config = dict(
    norm='rmsnorm',
    norm_place='pre',
    norm_eps=1e-05,
    rope_base=10000.0,
    parallel_block=False,
    init_std_qkv=0.0292,
    init_std_down=0.0,
    beta1=0.95,
    beta2=0.99,
    schedule='wsd',
    decay_fraction=0.558,
    decay_shape='linear',
    seq_len=512,
    steps=3042,
    dataset='wikipedia_en',
)
Each number is 128 + 32 x the weight over its row's rms, rounded and kept within 0 to 255. Layers, rows and columns count from 0. The size above them is the row's rms in percent of the matrix's.

# layer 8 MLP down (transposed), 512x192, rms 0.127, rows 83-87, columns 0-95
size [101 104 110  98  87]
[[111 103 191 153 112 113 135 165 167 190 120 100  92 145 170 171 167 135 139  56 136 145 105 118 160 168 184 108 135 116 140 127 129 132  94 147 102 145 170  95 128 141 135 145  52  54 145  81 157 169 146  87 113  79 161 158  62 105 111 121 178 132 118 179  99 183 128 129  81 137 113 120 139 123 166  49 137 150 144 161 135 119 136 102 126 140 131 138 193 124 128 158 160 136 154 103]
 [182 176 130 157  63 156  66 145 176 125 167 100 141 121 148 116 139 147 104  90 133  89 136 138 112 127  95 187 152 111  89  72 104 109 133 186 197 135 130 123  88 194 125 112 172 166 132  85 135 101 141 129  96 126  79 131  74 166 115 127 139 141 130 132 105 149 147  99 170 208 143 117 142 140 131 128 142 166 105 150 187 129  79  88  96  91 121 150 103 106 118 145 160 116 109 134]
 [135 204 151 163 104  74 122 138  75 136 100  82 114 194 141  89 136 142  98 128 140 154 151 143 133 132  63 115  97  82 148  87  93 109 190 142 141 113 150 119 127  78 110 110 123  85 132 149 123  87 137  97 126 121 122 131  75 128 164 105 116 183  91 163 163 178 127 134 117 121 137 179 112 105 138  66 183 108 106 189 130 135 173  78 113  99 112 123 115 125 116 122 143 206 142 146]
 [ 85 144  82 136  95 171 163 116 113 134 161 116  98 148 126  96  70 133 169 154 176 158 114 137  84 122 154 121  86 131 135  90  89  63 152 182 165 112 118  88 157 139 139 128 155 127 122 120 198  91 164 136  97  97  99 115 119 119 116  78  91 120 143 144 121 164 108 168 110 134 122 128 133 114 162 149  81 162 103 149 144 200 146 138 111 114  99 106 106 168 138 153 151 116  93 123]
 [105 120 179  98 127 153 176 110 127 147 129 100 170 150  94 104 141 113 139 138 118 176 152 126 138 107 131  93  98 182 100  88 117 155 143  58 146 154 113 112  99 111 136  90  75  39 141 163 167 129 108 139 119 138 160 182 159 112 117 177  80  72 128 105 163 179 136 152  34  81  77 132 158 105 164 114 105  88 126 148 119 139  99 158  99 156  88 149 127 176  83 142 163 171 121 140]]
# layer 8 MLP gate, 512x192, rms 0.133, rows 84-88, columns 0-95
size [ 98 106  96 103 100]
[[ 87 116 182 135  73  98 172 164  83 138 105  80 168 163 163 187 125 142  92 156 159 206 200 154  86 154 134 157 151 109 171 116 144 146 185 129 121  85  94 112  47  84 112  91 144 149  98 120 154 116 131 117 109 114 159 129  74 147 122 145 150 127 129 108 139 131 151 174 140 132 115  88 176 142 138  94 145  76 117 140 162 168 158 109 130  62 156 122  99 160  68 135 102 104  63 134]
 [140 134  52 173 153 130 108 129  97  91 124 121  91 155 133 142  80 140 152 239 164 117 154 115 121 165 153 139  93 118  78 179 127 148  71 165 169 153 142 119 165 140 105 113 122  74 124 120 143 165 156 127 126 110 184 102 173 125 117 122 114 166  89 164 130  77  65  95 129 168 146 124 176 106 181 142 138 155 151 169 109  99 171 173  95 130 166 116 154 166 154 154 131 173 127 206]
 [ 93 131 102 198  74 130 121 180  92 163 106 139 115 174 107 101 133 130 147  95 217  57 160  86 195 189 156  94 142 128 120 133 111 169 161 160 101  61  62 142  80  97 158 143 147 152  88 127 133 170 159 137 121  88 140  95 155 146 173 156 158 117  50 122 136 156 152 181  90 168 105 119 156 157 147 138 132 153 131 146 162 117 136 153 187 118 130 127 107 147  82 120 138 145 142 186]
 [135  77  68 120 130  99 100 156 102  92 146 180 159 128 154 140 111 104 147 138 113 151 142  99 157 170 116 164 117 105 109 150 148 127 105 171 116 135 132 135  78 149 126 115 133 162 118  81  60 176 115 104 133 136 121  90 105 139 165 102  87 179  82 149 137 132  61  95 169 159 178  86 132 143 125 162  76 171 135  94 145  95 135 118  92 167  90 139 146 129 154 135 162  90 134 164]
 [151 142 177 140 102 102 138 144 124  99 139 111 177 111  96  94 135 173 117 150 147 115 111 159 121  99 176 123 104 124 126 185  31 113 177 157 183  89 128 112 126 127 199 226 171 148 186 124 105 120 184  95  90 139 107 140 119 137 147 110 113 130 148 195 176 107 112 137 141 196 137 100 123 129 125 139 176 118 105 161 139 106 130 131  74  92 108 159 121  87  70 151 119 112  66 122]]
# layer 8 MLP up, 512x192, rms 0.135, rows 84-87, columns 0-95
size [ 95 103  98  99]
[[163 121 166  96 112 108 127 180 130 138  71 160 177 179 197 141 118 123  95  80 147  97 180 120 117  76  95  98 116 149  95 133 117 130 112 120 160 104  84 122 149 156 100  95 111 154 147  71 162 157  85 100 182 114 106  93 103 141 125 146 131 139 114 189 106  72 108 126 160 132  99 149 124 147 142  80 124 166  83 121  80 115 160 111 122 172 161 192 156 152 127 120 105 130 138 118]
 [121 113 159 159  95 166 121 155  94 114 177 136  94 107 228 146  94 121 146 125 146 107 120 117 113 176 136  91 131 138 133 120 141 155 200 115 130 146 140  92 137 178 151 102 150  72 120 116 135  95 136 140 192  80 133 166 135 133 194 147 132 130 134 120 123 126 117 104 151 106 148  71 157 138  84 133 107 148 117 165 179 159 167 131 135 121 192 135 126 126 150 130 103 117 167 129]
 [ 90 160 153 159  89 193  98 150  98 182 124 141  39  84 108  85 161 130 143 145 106  96 143 150 178 137  97 110 136 157  88 114 189  83 106 169 147 140 129 120 115 170  98 158  91 170 199 137 131 157  67 128 131 121 153 111  72 155 129  87 100 110  95  94  93 144 172 164 118 128 147 123 122  99  91 133 169  92  76 145 110 168 117 124 147 174 113 110 194 142 114 107 121  79 100 122]
 [158 130 123 157 148  93 111 118 104  92 146  62 163 203 129 187  67 124 106 100 131 127 111 142 110 148 122 154  89 122 130 102 139 124 131 108  88 120 123 180 116 186 166 170  90 167 138 132  74 133 133 129 114 194  80 146 125 156  73 144 121 165 144 147 132 105  67 164 153 121  88 166 135 106 107 100  39 111 117 128 141  75 103 132  73 103 144 121 150  70 110 145  94 138 147 148]]